Weights of a small transformer language model.
Size: width 160, 10 heads of 32, MLP 640 GELU, vocabulary 4901.
Architecture: biases, attention and MLP in parallel.
Training: 292M tokens, 8921 steps.
Each number is 128 + 24 x the weight over the matrix's rms, rounded and kept within 0 to 255. Layers, rows and columns count from 0.

# layer 9 attention value, 320x160, rms 0.0859, rows 39-63, columns 0-79
[[147 158 118 136 153 104 104 114 132 134  75 174 118 137 220 149 123 133 141 106 175 156 132 108 134 137 110  83 136  97 103  77 105 171 109 148  80 116 176 101 115 106 124 118 101 100 115 143  30 146  93 144  91  78 124 153 134 162  89  76 128 150 152 123 194 140 129 179 151 172 176 159 115  89 150 134 119 102 152  99]
 [147  89 147 113 122 102 167 129 110 149 100 119 106 137 121 168 121 154 141 150 114  71 177 130  91 198 104 168 118 102 175 126 135  95 109 123  93 126 136 116 113 137 128 138 201  71 207 106 135  70  99 157  99 133 180 124 209  70 117 175  47  80 131  52 106 132  87 120 116 148 117  95 131  94 105 127 100 133 146 149]
 [133 184 116 156  86 117 106  88  92 113 136 215 123  79 176 130 107 143 125 136 116 167 143 106 140 138 132  91 185 162 107 186 114  90 121 142 130  74 116 119 138 105 162 131  57 101 133 140 148 129 148 136 146 137 134 134 162 113 129 121 155 124 125  62  87 129 163 122 130 130 112 115 151  85 129 122 179 112 123  92]
 [141 182 119 189 115  75 120 123 110 106 165 218  73 137  67 101 161 123 120 147 110 142 171 152 126 150 135 140 155 150 142  79 148 109 202 134 118 129 139 149  65  81 105 114 119 134 117 142 117 140 147 156 136  99 179  97  85 106 129 145 128 101 155 147 156 142  98 137 113 181 113  96 102  88 106 111 184 131 114 131]
 [120 119 106  90 151 172 120 155 158 124 137 109 136  90 130  65 165 154 138 185  93 162  86 146 108 156 163  92 121 105  84 156 196 119 167 171 141 124  60 149 149 101 206 150  90  97 187 177 137  29 162 144 130  77 203 163 110 119 103 143 121 146 147 109 103 121  66 127 167 113 139 193 122 132 138 124 166 177 125 163]
 [141 148 123 191 124 108 148 112 103  95 119  91  69 133  72 151 109 122 113 158 105 112 154 133 122 132 134 131 161 137 131 113 137 138  77 145 107 102  80 143 156 175 147  84 138 145 121 120 108 121 130 165 121 125  92 149  89 160 139 191 105 156  94 165  90 145 124 130 134 138 139 190 169 100 126  84 129 102 144 114]
 [123 112 144 184 150 138 167 103 108  97  64 159 129 114 141 128 137 128 120 143 126  88 125 144 103 164 110 157 142 132  96 119 110 105 161 111  71 169 127  88 160 147 147 147 142  87 130  57 119 198  62 184  95 128 107 114  88 122 157 155 159 177 123 102 131 128 154 106 130  66 109 181 143 108  94 113 102 136 115 157]
 [147 115 150 126 168  70 139 162 129 207  95 173 106 141 131 109 131 146 139 137 165 168 126  88 199 107 137 144  92 116 163 103 142 137 116 135 112 224 134  91 130 179 151  92 132 122  39 110 129 212 180 159  93 164 135 127 170 135 122  97 156 128  86 101 107 119 145  80 142  83 121 205  98 139 116 111 102 168 125  83]
 [129  71 114 106 167 202  91 117  85 118  65 108 134  36 145 127 145  74 162  88 136  66 144 177 146 161 133 162 152 145 133 120  68 157 119  77 148 141 122 115  98  67 144 183 141 130 170 101 126 150 129 161 139 112  99 114 168 125 137 121 123 132  71 102 126 147 171 106 113 181 103 132 160 118  68  23 160 100 135  99]
 [106 147  81 102 130 179  88 150 130 108 167 112 156 153 179 159 122 101 205 134 167  91 109  86 115 154 130  89 112 165  95 144 142  86 120 154 135 171 155 105 150 149 113 149 121 123 108 103 133 166  80 197 181 192  82 100  77 108 106 103 134  92 107 168 161 128 160 110 139 122 134 155  80 189  79 166 115  95 112 136]
 [126 106 105 129 156 165 123 135  87  77 120 141 143 110  95  53 115 140 108  69 156 123 118 132 133 131 113 201 188 197 138 119 112 106  76  73 120 154 156 140 143  88 169 103 113 198 134 153 136 123 181  98 176 204 135 126 134  96 119 184 180  81 117 179 141 109 160 132 153 153 136 185 156  71 132 127 101 153 160 141]
 [117 192 127 101 162 135 172 111 140 142 106 119 140 147 142 134 133 213 112  86 125  83  87 139 135 125 127  84 160 133 114 106 162 153  72  80 175 109  91 134 116  76  85 177 156 165 141 129 152 157  78 103 146 141 145 134 130 123 165  90 146  89 150 104 126 136 195 117 125 134 108 185 126 130 114  79 124 101 123 141]
 [119 153 133 126 130 110 161 180 135 132 139 131 158 103 177  83 115 112 117 106 148 158 122 114 142 116 117 118 122 108 115 166 138 136  98 102  96 124 159 141  70 182 112 154 177 121 142 152  73 138 176 135 164 127 130 126  61 135 162  77 120 138  90 145 146 129 126 111 115 125 138 163 140 114 100 125 158 131 189 153]
 [ 93 151 100 122  92 141 152 147 133 143 169 106 147  77 162 118 116  91 155 144 127  85 130 140 110 105 128 143 164 108 128 143 113 151 144  79 124 100 139 145 146 112  74 134 155 158 175 160 122 110 111 183 149 100 165 136 109  92 168 108 127 131 174 117  75 113 116 131 181 118  94 145 104  98  98 158 194  74 148 202]
 [145 107 131 157 144 123 102 124 133  73 136 123 155 141 127 106  96 158 125 123 195 119 106 118 127 193 112 163 158 105 147 155 106 201 143 102  68 139 150 105 147 119  97 140 138 124 163 158  89 158 128 124 156 128  98 138 132 104 120 120 108  71  64 188 131 135 103 134 212 126 128 130 187  84 168  86 164 131 121 120]
 [137  81 124 125 139 168  87 160 133  80 142  75  96 165  86  78 116 156  65  94  72 111 202 115 118 127  98 154 169 111 177 146  95 160 121 154 179 168 117 115 108 157 137 107 139  85 194 107 128 146 124 111 112 169 140 163 133 132 127 139 110 150 125 157 124 143  43 145 153 148 107 105  91 119 108 139  98 112 170  75]
 [121 136 113 135 127  99  76 113 129 101 189 101  62 158  79 145 154  91 172 180 117 112 113 139 126  58 115 129 135 112 177 212 179  83 136 135 116 133 125 134 134 152 120 162  96  78 154 113 133 148 161 122 125  87 122 141 102 145  97 149  83 154 113 160 115 122 144 129  58 151 121 158  77 149 138 138 137  96 142 101]
 [100 153  80 111 141 158  74 155 106 130 107 109 180 153  93 137  97  69  66 120 155 133 118 140 159 144 147 191  68 117 141 158 124 180 147 123 157 113 142 126 104  92 128 129 160 100  87 137 135 107 142 165 102 172 112 141  99 180 152 106 164  88  65 131  80 128 139 166 110 124 117  95 126 110 187 124 109  73 147 113]
 [120 155 147 196 134 196 154 152 113  77 120  97 159 101 142 121 138 176 115 110 174 137 151  79 124 126 179 107 120 199 201 126  69 189 150 148  65 127 175 133 147 171  89  72  84 172 132 174 108 167 169  63 147 134 155 103  51 154 149 122 120 125  91 109 107 129  94 212 150 149 106 149 110 118  51 140 115 150 102 134]
 [139 104 109 146  99  87 133 142 102 126 157 171 163 119 195 203 176  48 137 160 166 140  73 135 140 133 165 134 109 131 112 130 121 164 166 109 114 115  96 106 142 168 174 136  67  69 122 121 168  33 132 148 144 174 111 132 160 134 132 120 163  64 140 104 129 124 144 132 120  87 148 107 212 178  94 111  93  78  91 132]
 [120  30 103 145 133 133 121 108 103 135 138 151 121 136 142  99 176 111 142 177  82 177 133 157 156 102 132  71 180 154 135 113  86 120 131 171 172 124 116 138 136 138 137 165  66 141 125 113  60 123 142 117  97 136 148 144 148 138 120  86 142  90 123 176 113 131  91 131  94 147  99 116 102 107  59 132 139 184 182 156]
 [117 117 148 152 187 141 124 118 119  79 144 142 126 134 124 136 120 171 135 109 112 140 172 108 128 156 129  39 131 131  91 150 113 156 199 134 141 109 127 156 148 119 130  87 136 105 145 122 116 117 166 130 155  72 169 118 101 102 145 114 113 162 170 145 120 123 155 163 136 154 110 139 116 120 155  88 185  74 137  75]
 [142  77 190 108 102  85 101 120  90 130 122 125 172  88 112 170  83  99 107 140 132 145 145  99 140 171  94 126 136  86 142 172 130 109 111  98 144  60 102 118 150 107 118 112 103 134 119  85 107 119 215 103 129 138 122  88 130 192  75 199 113 109  84 176 147 125 159 140  83 138 110  97 136 115 158 137 151 169 137 134]
 [126 144 158  90 173 117 138 107 213 108 130  62 104 164 113  72 144  73 128 139  91 122 100 115 152 160  90 103 108 235 132 110 140 128 168 170 138 135 100 141 217 130 153 154 153 165 130 124 100 141  41 144 145 134 153 122 140 140  71  98 141 122 121 117  77 120 160 147  97 207  96 133 108 131 126 117 136 111 141 130]
 [123 195 130 198  98 180 155 164 196 153 106 157 125 111 114 112 110 106 129 121 149 166 100 122 141 159  99 139 137 126 188 138 177 177 151 107 136 205  82 142 131  60 154  88 165 112  99 139 146  72 104 108 164 116 244  60 120  87 154  82 121 113 111 155  94 118 132  99  96 121 113  79 124 163 134 133 137 162 160 108]]
# layer 9 attention output (transposed), 320x160, rms 0.0923, rows 39-63, columns 0-79
[[191  57 160 119  47 143 118 140 139 114 107 106 188 129 121 113 159 172 141  91 124 145 129 133 114  86 141 100 184  70 115 179 114 100 135 179 170 132  95 109 115 139  72 122  90 107 133 168 100 141 144 173 154 113  36 197 108 108 146 134 107 118 144 146 151  74 175 124 145 143 133  83 151 154  74 168 117 145 127 146]
 [214  70 132 131 118  86 122 133 128 179 107 167 162 112 165 107  90  79 117 190 103 169 188 149  34 121 132 137 134 146 105 133 193 114  99  90  88 156 119 186 113 163 127 116 114 125 140 118 124  56 186 136 112 156  51 104 226 145 152 117 118 151 115 128  75 129 144 109 128 100 101  47 155 155 203 149 165 115  53 118]
 [109  97  93 173 158 134 111 159 144  99 144  81 122 101 152 122 168 165 133 110 169 130 112 104 152 160 172 129 122 141 113 110 133 159 135 123  87 124 150 163 136 130 125 136 179 189 111  65 106 143 149 114 146 107 176 163 142 127  90 175  98 130 161 162 122 130 129 140 154 175  92 103 180 153 128  85 115 143  67 129]
 [145  73 106 136 178 112  88 115 172 112 116  73 169 132  84 132 142 155  81 161 144 178 141  23 174 140 166 137 124 186 174 144 140  81 128  99 146  98 172 173 162 118 176  92 168 143 146 124 164 129 146 104 123 121 127 157  98 146 151 160  83 163  90  49 164 125 119 152 132 146 117 121 179 166 112 211 136 127 115 120]
 [107  87  98 136  88 148 133 170  80 106 122 115 132  83  56 171 131 122 149 161 181 150  86 138 130 147 125 125 129 101 144 125 111 116  91 103 145 158 142  83  97  67 100 104 182 157 201  37 126 130 139 154 101 129  99  77 133 106 146 128 124 127  80 133 169 190 150 136 126 114 154  97 163 191 143 100 129 133  89 141]
 [128 140 119 101 134 141 153 102 130  93 159 128 147 102 117  84 111 127 144  89 121 140 146 156 150 123 148 172 110 188 165 140 109 169 126 171 120  93 136 101  93 123 198 146 119  87 127 104  90 133 176  87 152 107  91  85  78 157 165 122 102 148 170 183 157 176 125 125 159 112  72 146 126 195 108  79 128 196  80 138]
 [121 125 133 111 126  96  43 159 162 166 131  89 198 174 144 127 147 118 143 112  45 182 181 154  94 107 161 141  88 113 133 102  96 136 148 134 174 144 124 130 115 143 131  91 126 167 122 154  96  87 141  75 118 137 146 181  84 135 158 154 101 129  62 138 103 204 134 128  87 140 119 129 171 157 145 187 155 164  19  91]
 [101 144 117 152 142 126  92  86  82 149  83 138 109 148 198  78 104 145 148 112 138 153 130  81 137  75 101  96 148 207 134 152 113 145 130 153 134  99 142 133  97  86 118 135 139 180 101 124 129 101 142 124 116 131 130 193  93 151 148 153 167  92 205 197 111 173 196 140 105 170 171  82 137 113 109  84 124 148 133 154]
 [103 140 114 142  87 120  84 179 121 149 157 125  95 189 131 106  98  89 117 113 147  89 181 102  93  73 190 125 108  94 114 115 140 137 183 137  95 163 105 124 195 132 173 141 169 185 184 184 107  76 125  93  84  91  62 152  72 172  81 185 137  80 125 111 165 150 107 169 151 134  84 148 119 184 108  94 130 126 142 132]
 [ 78 127 174 151  92 147 107 174 129 186 127 127 113 198 104 109 107 132  91 117  99 154 103 128 200 143 150 144  89  80  66 133  74 179 168 115 136 144 108 114 122  98 131  94 114  95  97 177 112  86 148  97  85 202 140 134 188  91 133 192 134  86 110 116 111 179 158  69 151 138  82 110 112  85 109 105 124 113 178 165]
 [128 159 120 122  92 116 110 156 197  89 144  70 120 125 198 187  64 163 169  84 168 110 122 129 172 140 141 120 102 102 137  92 110  39 204  60 106  89 111 116 134 186 175 148 105 109 151 170 153 140 141 117  79 153  90 155 108 145 189 173 197  92 181  70  68 105 159 156 127  90 138 102 162 176 152  98 124 112  75  97]
 [ 56 171 129 148 130 164 127 128  98  97 181 157 120 146 166 134 100 145 116  86 155 108 166 118  76 146 132 153 166  99 136  83 135 159  99 124  84 108 158 158 143 162 122 102 148 132 102 125 133 115 107 108 100  74 147 133 105 155 110  52 121 112  67 149 132 148 140 106 113 157 111 143  77 163 147 112 133 147 123 106]
 [125 113 116 115 153 144 142 102 105 114 119  70 126 132 145  84 165 133 137  99 125 150  79 104 143 144 142 146 111  97 134 112 179 111 126 144 137  78 147 114  69 159 131 107  79 101 110  97 158 142 102 118  77  75 130 116 181 131 138 156 100 108 165 115 137  86 185 189  92 117 108 129 130 115 141 116 109 120 139 179]
 [118 159 133 119 113 139 123 150 104 133 166 166 139 140 130 133 146 122 117 105 162 113  88 174 124 187 173 166 136 144 162 100 109 128 109 124  90 167 128  99 128 163 183 125 184 141  97 134 138 145 107 105 116 136 153 102 149 182 136 130  92 151 117 119  69 102  69 106 109 104 147 164 146 123 138 112 113 122  83 150]
 [113  94 120  96 124 116 131  94 183 104 110  73 114 150 155  88 110 124  84 133  96  86 152 138 136 151 164 125 146 136 154 136 115 118 159 135 141  88  92 109 158 151  92  98 123 120 119 112 112  98 121 160 168 130 126 115 133 104 136 171 127 102  86 119 110 138  75 102  94 143  25  72  73 150 100 125 146 191 144 115]
 [186 135 131  76 102 135 163  98 137 141  92 150 136 175 139 148 131  77 160 171 153  94 189  63 176  49 183 124 110 111 133 133 176 110 118  64  86  79 131  69 182 132 153 145  96  80 109 143 133 118 108 125 112 135 146  90 121 109 170 179  99  58 108  80 151 166  79 157 144 116 105  74 145 109 165 110 132 112  98 160]
 [ 72 119 151 155  73 186 107  91 102 152 113 191 119 110  67  98 139 142  36 110  98 116 119 131 140  86  91 128 104 169 146 117 140 106 167 110 151 141 146 104 147  34 196 108 132 114  99 160 176  85 148 133 146 168 140 143 115 114 154 170  87 188 148 114 185 117 109 179 113 124 158 156 204  63  93 156 152 101 107 144]
 [102 159  87 110 113 103 102 127 146 129 135 128 103 173 144 131 110 160 159 105 150 124 158 120  61 144 128 103 153  77 139  71 118 141 106 133  73  94  94 191 110 139 209 116 156 139  94 138 153 137  95 140 137 133 146  60  93 137 163 129 144  48 123 137 169 103  97 156 123 124 160  77 128 146  72 125 110 104 122 158]
 [120 135 132 137 135  73 192  70  86  53 124 136 185 180 111 159  26 125  99  78 145 108 106 134 137 179 171 183 126  63 170 132 111  48 131  59 144 100  39 153  93 111 124 132 158 149 134  55 154 190 105 102 230 123 112 137 141 106 111  95  89 125 128 133 107 107 130 123 132  83 133 167 158 107 149 114 144 159 170  74]
 [132 168 115 139 118 126 111 162 164 222  93 110 114 147  70  99 152 114 117  43 116 162 134 114 149 157  70 133 135 144  71 121 108 123 151 177  99 170  91 119 185 115 107 125 192 189  66 142 119 116 147 179 115  97 161  96 158 141 115 106 143 165 138 110 100 125  98 121 123 113 164  73 160 141 107  94 136 191 115 148]
 [121 133 161 162 142 145 128 112 100  88 125 116  89 199 118 140 141 149 129 145 157 127 131  87 160 121 129  86 146 124 161 146 154 193 114 146 110 176 167 130 108 125 190 104  89 120 159 117 104 170 124 106 112 100 123 159  78 109 123 143  75 154 157  73 161 126 139 135 157 118 158 100  52  96 122 166  94 121  31 120]
 [153 118  92 149  74 122 133 107 116 104 132  98 150 153 120 124 113 109  86  99 219  77 150 130 136 121 132 113 121 149 171 171 111 116 151 133 101  99 140 208  93 169 140 148 177  82 140 115 117 178 152 117 124 129 137 104 137 138 135 118 124  78  64 150 156 171 116 110 139  99 113 129 165 133 118 152 113 124 179 136]
 [126  84 116 158 162 130  44  65 163 156 205 138  30 104  96 101 120 109 146 101 110 100 127 152 172 118 128  95 161 139 113 154 178  97 175 101  85 122 132 138 161 183 149 169 123 141 117 115 112 160 135 121 132 145 187 138 149  73 169 224 121 155 174 138 131 111 156 113 106 218 133 129 104 170  85 139 109 112 146 104]
 [130 133 107 124 123 119 112 181  99 113  84 134 105  97  49 155 177 170 106 197 135  18 145  75  59 150 129 133 123 104 155 159  67 169 165 106 150 126 117  83  92 177 125  78  86  96 126  95 206 127 145 147  69 135 134 146  81 112 141  81 118 108 121 160 140 167 128 111 180 119 147 176  88 173 124 174 103 202 113 109]
 [125  80 112  81 177  91 152 126 129 162 136 117  92 146  68 154  86 172 194 147 141  96 123 112 136 179 132 169 207 102 159  93 137 103 115 131 162 173 166 105 153 137  98  93 181  98 101 104 143 176 109 175  61 108 148  56 121 144  75 143 143  71  88 118 113 151 143 138  79 122 176 169 207 131  96 204  53 181 137 132]]
# layer 9 attention query, 320x160, rms 0.0905, rows 64-81, columns 0-79
[[136 118 128 122 120 121 104 120  99 112 121 135 108 143 120 130 151 142 109 147 116 131 112 139 130 123 115 129 142 124 139 135 151 120 123 124 132 106 141 120 122 136 119 119 119 127 136 117 127 145 145 155 147 121 105 149  98 133 103 115 109 124  91 128 137 118 129 136 101 138 140 141 121 135  95 140 141 123 128 121]
 [ 99 122 133  98 114 134 136 119 130 130 103 102 113 131 129 146 160 108 146 141 130 110 138 149  90 123 117 134 155 138 148 121 113 144 122  99 146 171 113 147 128 117  89 123 157  97 115 163 132 140 108 120 116 125 113 119 150 130 143 128 145 127 140 132 131 140 106 129 142 107 137 109 143 132 147 114 132 100 146 148]
 [159 125 137 106 108 136 105 129 134 140 112 151 103 138 153 160 179 117 155 150 123 143 197 102 167 124 154 129 102 130 140 132 125 148 117 129 126 135 146 104 133 123 111  80  92 132 128 169  94 117 102 155 113 157  87 134 118 131  81  89 135 118 138 117 104  98 115 154 155 146 155 131 141  77 144 118 132  99 133 121]
 [112 164 126 127 119 136 128 124 141 124 153 134  86 130 135  89 106 166 127 143 132 142 122 121 102 133 137 128 186 134 127 164 133 174 109 124 113 146 130 124 146 147 123 142 142 100 128 127 123 105 113 165 171 146 119 118 152 132 156 103 116 117  92 135 111 125 130 124 130 111 128 126 132 146 117 131 117 152  97 141]
 [ 98 130 135 143 151 166 138 171 147 136 123 120 182 133 146  81 106 107 106 113 150 115 140 144 101 147 130 126 145 127 135  94 106 107  84 162 105 114 181 136 102 152 131 148 137 122 149  92 121 111 119 133 130 127 154 129 131  93 131 141 120 116 171 120 109 156 126 129 110  72 128  86 162 153 139 137 160 150 125 120]
 [174 122 120 107 107  92 102 103 108 162 166 137 113 124 128 154 148  97 113 131 138 144 113 121 129 112 113 147  78 101 115 130 108  97 113 131 153 146 112 103 151 130 142  86 113 122 139 181 146 129 138 117 135 131 151 136  99 118 105 139 140 123 112 138  95 105 112 144 120 171 120 137 102 162 120 169 134 112 105 118]
 [ 82 119 130 149 109 136 122 147 129  99 114 109 119 147 139 101 129 157 144 130 149 113 165 128 113 145 158 160 167  97 175 128 120 133 103 148 150  83 154 119 128 122  90 151  90  96 136 107 103 122  98 147 138  91 140 140 113 108  87 102 115 126 126 105 130 143 105 127 112  88 161 176 132  83 158  99 149 139 143 166]
 [188 127 128 166  89  98  85 122  97 128 122 151 157 104 102 158  84 187  59 134 161 177 130 107  93 107 166 161 143 111 153 112 139 133 108 131 171 131  90 100 138 115 106 131  83 104 152 124  74 134 143 158  89 116 134  88  73  88  98 105 136 120 152 168 134 114  80 134  87 163 107 138 107 127 115 157 124 163 146 129]
 [134 198 163 176 134 125 127 145 125 170 132 161 107 102 114 129 155 151  80 131 151 185 166  85 137 170 104 131  94 121 162 168 105 132 165 164 132 115 108 102 110 171 117 154 174 146 144 124 118 126  81 138  80 128 157 140 163 127 134 121 152 102 141 107 121 120 136 125 157  86 137 129 114 167 144 143 123 171 144 157]
 [176 129 126  85  98 118 110 125 126 131  94 146  91 163 123  97  62 180 144 118 112 177 171 136 178  79 130 136 170  98 128 103 142 142 164 148 144 108 149 148 116  97 158 132  81 116 138 148  87  94 100 148 159 117 122 108 149 120 151 149 108 124 148 178  97 119 148 131 120 126 134 117 118 116  97 147 128 127 113 122]
 [149  98 162 162 126  95 121  94 123 102 115 102  96 120 135 157 125 133 150 124  99 112 161 102 125 142  51 107 129 132 169 141 106 111 177 160 142 125 121 136 155 142 116 133 130  91 180 167  98 106 104  83  84 137  98 122 191 118 122 155 114  99 125  71 107 102  77 170 148 128 142 106 131 191 132 109 171 134 136 133]
 [129 168 176 109 157 150 131 153 133  99 165  87 171 146 134  65  77 132  94 123 157 121 116 159 154  84  91 125 190  98 130 139 119 109  74 145 127  57 131 172 137 132 117 116 128 148 123 146 118 100 127 162 168 158  78 126 140 128 168 118 151 102  91 143 132 134 128  95 152 156 113 144 155  99 142  98 144 140  98 112]
 [141 168  92 134 134 100  89 139 120 166 149 212 158 108 161 146 133 134 122 100 131 124 126 109 159 167 130 144 111 136 166 130 164 154 147 126 163 167 153  82 177 142 164 112 127 129 171 127 131 117 129 167 120 129 106 146  83  70 115 177 130 102  97 224  93 114 150 151 116  97 144 114  42 117 116 154 180 139 123  87]
 [158 101 138 100 104 127 168  87 117  95 104 142 152 110 147 179 118 117 110 134 159 130  48 133 112 129 163 130 168 110 117 120 159 137 184 109 137 147 186 138 133 130 114  85  74  86 124  98 169 180 183 107 124  95 140 125 114 103 121  76  96 169 176  56 115 135 104 110 133 122  68 159 161 137 120 124 156 158 142 170]
 [140 138 126 109  97 131  76  91 146 123  50 105 144 123 128 137 137 118 142  60 127 103  88 129 109 141  61 103 100 134 117 156 118 126 109 102 182 172 114 147 173 161 148 105 148 127 158 180 142 138  98 116 105 104 151 152  74 144  92 152 104  96 117 159 140 105 159 116 137  80 149  87 128 104 153 143 138 129 178 173]
 [137 136 152 108 114 151 113  74 129 126 116 111 113  95 130  93 110 108 135 143 114 134 112 140 107  86 144  89 160 148 103 113  98 159 109 131 148 181 164  93 166 139 108 126 162 124 151 114 149 135 119 118 102 148 113 107 144 105 138 128  98 104 152 137  96 125 120 127 159 137 152 109 123 155 108 142 132 172 130 154]
 [116 156 140  75 177 107  88 169 156 124 138 109 179  90 114  99  96 168 137 129 152 102 144 149  89 132 141 137 121 153 114  94 136 126 148  75 153 165  93 144 122 102 111 127 112 125 131 129 101 126  78 125 115 127 163 100  88 106 137 148 123 128 101 172 138 143 135 149 148  87 143 113  90 116 125  99 106 140 141 100]
 [133 108 129  77  98  94  77  69 117 124  68 101 146 129 130 137 197 131 148 105 140 123 123 135 129 161 118 119  82 119 152  91 123  70 139 169 124  82 137 107 166  85 172 142 118 142 135 132  96 152 152 143 133 219 128 140 121 123 134 139 163 121 127 122 107 125 111  87 127 149 107 137 153 187 159 118 109 125 143 140]]
# layer 9 attention key, 320x160, rms 0.0759, rows 64-80, columns 0-79
[[112 125 136 125 135 124 126 117 130 119 141 124 120 124 127 128 130 126 134 131 125 132 136 118 122 137 139 127 128 120 114 129 125 123 128 129 131 142 133 125 135 135 130 128 130 129 121 121 127 142 135 124 134 125 126 128 124 124 135 119 136 133 139 127 120 123 119 129 135 120 126 132 135 143 137 140 124 117 132 134]
 [132 142 131 125 138 147 120 137 130 142 125 143 119 126 133 131 134 137 116 129 113 110 139 124 150 128 113 117 137 133 120 151 137 138 115 139 137 125 125 137 125 135 140 139 131 135 143 122 131 112 148 123 136 139 115 130 125 113 133 124 124 124 134 125 139 120 130 130 122 122 120 125 115 118 118 121 122 126 112 119]
 [137 150 116 127 140 154 127 128 143 129 140 127 129 122 120 130 121 133 138 129 117 131 116 133 141 133 109 109 122  86 138 116 125 142 124 133 122 133 133 153 136 124 141 130 131 155 111 128 147 135 118 125 135 126 137 132 128 140 139 118 128 112 113 128 126 112 147 117 143  99 131 142 110 133 134 115 114 111 113 114]
 [132 124 109 129 122 130 126 148 142 145 142 140 123 119 137 110 121 154 132 150 120 130 146 126 160 110 117 129 139 105 155 132 143 168 139 125 126 125 143 137 142 124 136 136 135 128 144 111 126 128 114 120 134 115 116 119 130 109 153  96 112 105 141 106 106 107 127 121 125 125 117 142 117 117 119 107 131 132 111 138]
 [ 99 133 117 142 111 135 129 115 119 132 139 147 146 133 130 138 137 130 134 141 123 120 101 142 143 146 142 153 134 128 173 112 114 119 110 118 117 114 143 127 116 126 149 132 134 154 100 117 145 131 143 145 141 136 103 124 102 162 130 135 113 130 119 132 117 141 136 127 137 107 128 154 133 128 128 106 113 115 135 119]
 [134 125 157 156 135 121 119 139 134 120  97 116 155 117 105  86  89 139 116  96 137 128  84 135 109 149  86 134 100 125 112 113 117 134 126 120 118 119 135 144 101 147 161 161 144 111 125  82 105 102 125 105 145 126 137 111 148 119 141 152 128  97 142 147 108 105 134 114 107 109  69 120 145 132 124 165 139 134 140 134]
 [ 79 142 143 155 141  96 134 129 139 102 147 107  81 154 137  48 112 112 173  89 108 109 140 128  97 173 125 114 127 138  90 124  98 124 147 140 127 135 199 154 130 116 158  96 105 107 134  71 124 107 122 188 165 145 123 168 113 146 158 151 111 125 150 133 114 144 102 109 129 106 106 129 213  94 162  98 115  93 126 152]
 [184 141 156 144  55 143 108 130 117 127  80 111 170  79 103 141 119 168  99 121 166 163 119 107 151 106 125 174 140 139 148 127 140 137 125 104 157  78 113 102 129 160 114 203 137 112 119 164 101 117  92  93  98 105 170  88 138 138 107  96 111 104 150 152  97  34 134  83 132 127 154 145  94 155 116 202 162 175 173 106]
 [123 103 151 138 133 139  78 147 141 186  96 171  76 148  41 218 157 153 110 164  93 102 155  44 151 155  42 120 193  90 191 168 137 177 128 119 129  79  82 156  89 174 162 177 184 255 101 129  96  95  90 211 147 171 164 132 136  81 128 167 124  83 138 101  97 103  74  61 139  80 145 194  76 156  88 123 173 132 157 124]
 [185 137  96 125 118 148 186 124 122 165  86 166 139 136 145 170  67  92 126 110  83 114 148 167 130   6 201  86 103  58 167  59  46 146 134 178 119 129 168 208 126  84 101 126 131 104 154 154 115 106 134 170 111 102 164 118 166  57  98 131 102 123 174 108 125  70 136 153 143 157 145 129 144 131 134 125  87 156 148 151]
 [ 93 107  84 156 137 130 122  82 185  98  81 145 144 135 186 150 151 118 107 123  43  83 151 183 134 212  84 110 113  98 174 164 152 145 134 161 112 139 104 116 135 145 105 126 158 170 185 103 128  91  79  84 161 172 141 103 179 107  57 171 130 116 120 146 197  52 100 171 144  91 151 186 101 129  99 131 182 104 122 138]
 [102 156 188 142 142 249 135 160 179 132  90 151 170 161 125 131  58  79 175 104 111 149 131 140 139  25  86 120  98  93 119 179  52 148 128  97 152  91  46 192  98 133 129 141 123 151 182 129 150 201 124 153 150 196 183  75 196 160  10 123 103  85 100 107 134 160 112 130 122 150 125 114 128 129 151 121  67  98  75 103]
 [169  92 210 115 203 153 139 124   0 188 172 108 136 131 165 235 174 100  76 200 142 124  96  29 137 133 148 144 146 150 153 146 138 123 153 125  91  59  80 110   0  68  82 129 160 118 177 124  55 101  73 143 108  37  67  89 132  49 123 126 218 112 112 108  53 116 117 125  94 124 109 124  64 148 146 151 191 151 169 158]
 [139 147 129  12 114 117 156 108 130 138 111 144  65 129 164 188 124 105 104 172  82 100 130 142 148 155 131 174 184 138 104 164 255 119 176 145  85 180 161  69 109 163 158 121  71 142 101  38 108 179 230 102 127  37 196 160 133 133 174  67 142 132 166 119 156 118 107 108  71 125  72  96 102 142 189 197 107  69  93 148]
 [128 190 199 171 124 206  97 111  24 116 139 100 122  56 167  95 133  54 160  74  87  74  49 142 128 198 115 102 107 160 114  90 193  32 103 184 143 204 117 126  78 123  96 100 201 113 174 150 128  74 165 111  81 102 112 204  45 148  43 162 141 166  54 160 134 107 147  90 251 154 153 104 195 104  59 132 111 113 135  18]
 [110 115 107  52 183 166 143  35  78 189 113 148  71 146 208  72 126  89 126 122  64 123 123 165 115  77 129  52  81  86 131 174 100 159  77 164 109 194 202  36 167 144 115 187 135 145 128  82  95 123  68 131 202 138 176 116 168 114 198 128 134  67 114 140 149 114  57 178 121 153 192 105 181 146 186 201  54 115 124 103]
 [ 87 127 139 117 191 157 179 134  63 154 140 116 131  20 141  69 145  90 105 191 131 101 116  73 127  20 128 175 123 151 133  96  81 127 139  77 130 110  54 173 112 166 137 136 160 125 145  77 114 143 118 188 145 136 158 112 115 156 131  95 123 104 136 108 116 154 193  85 137 134 120  79  76  96  63  82 141  50  98 154]]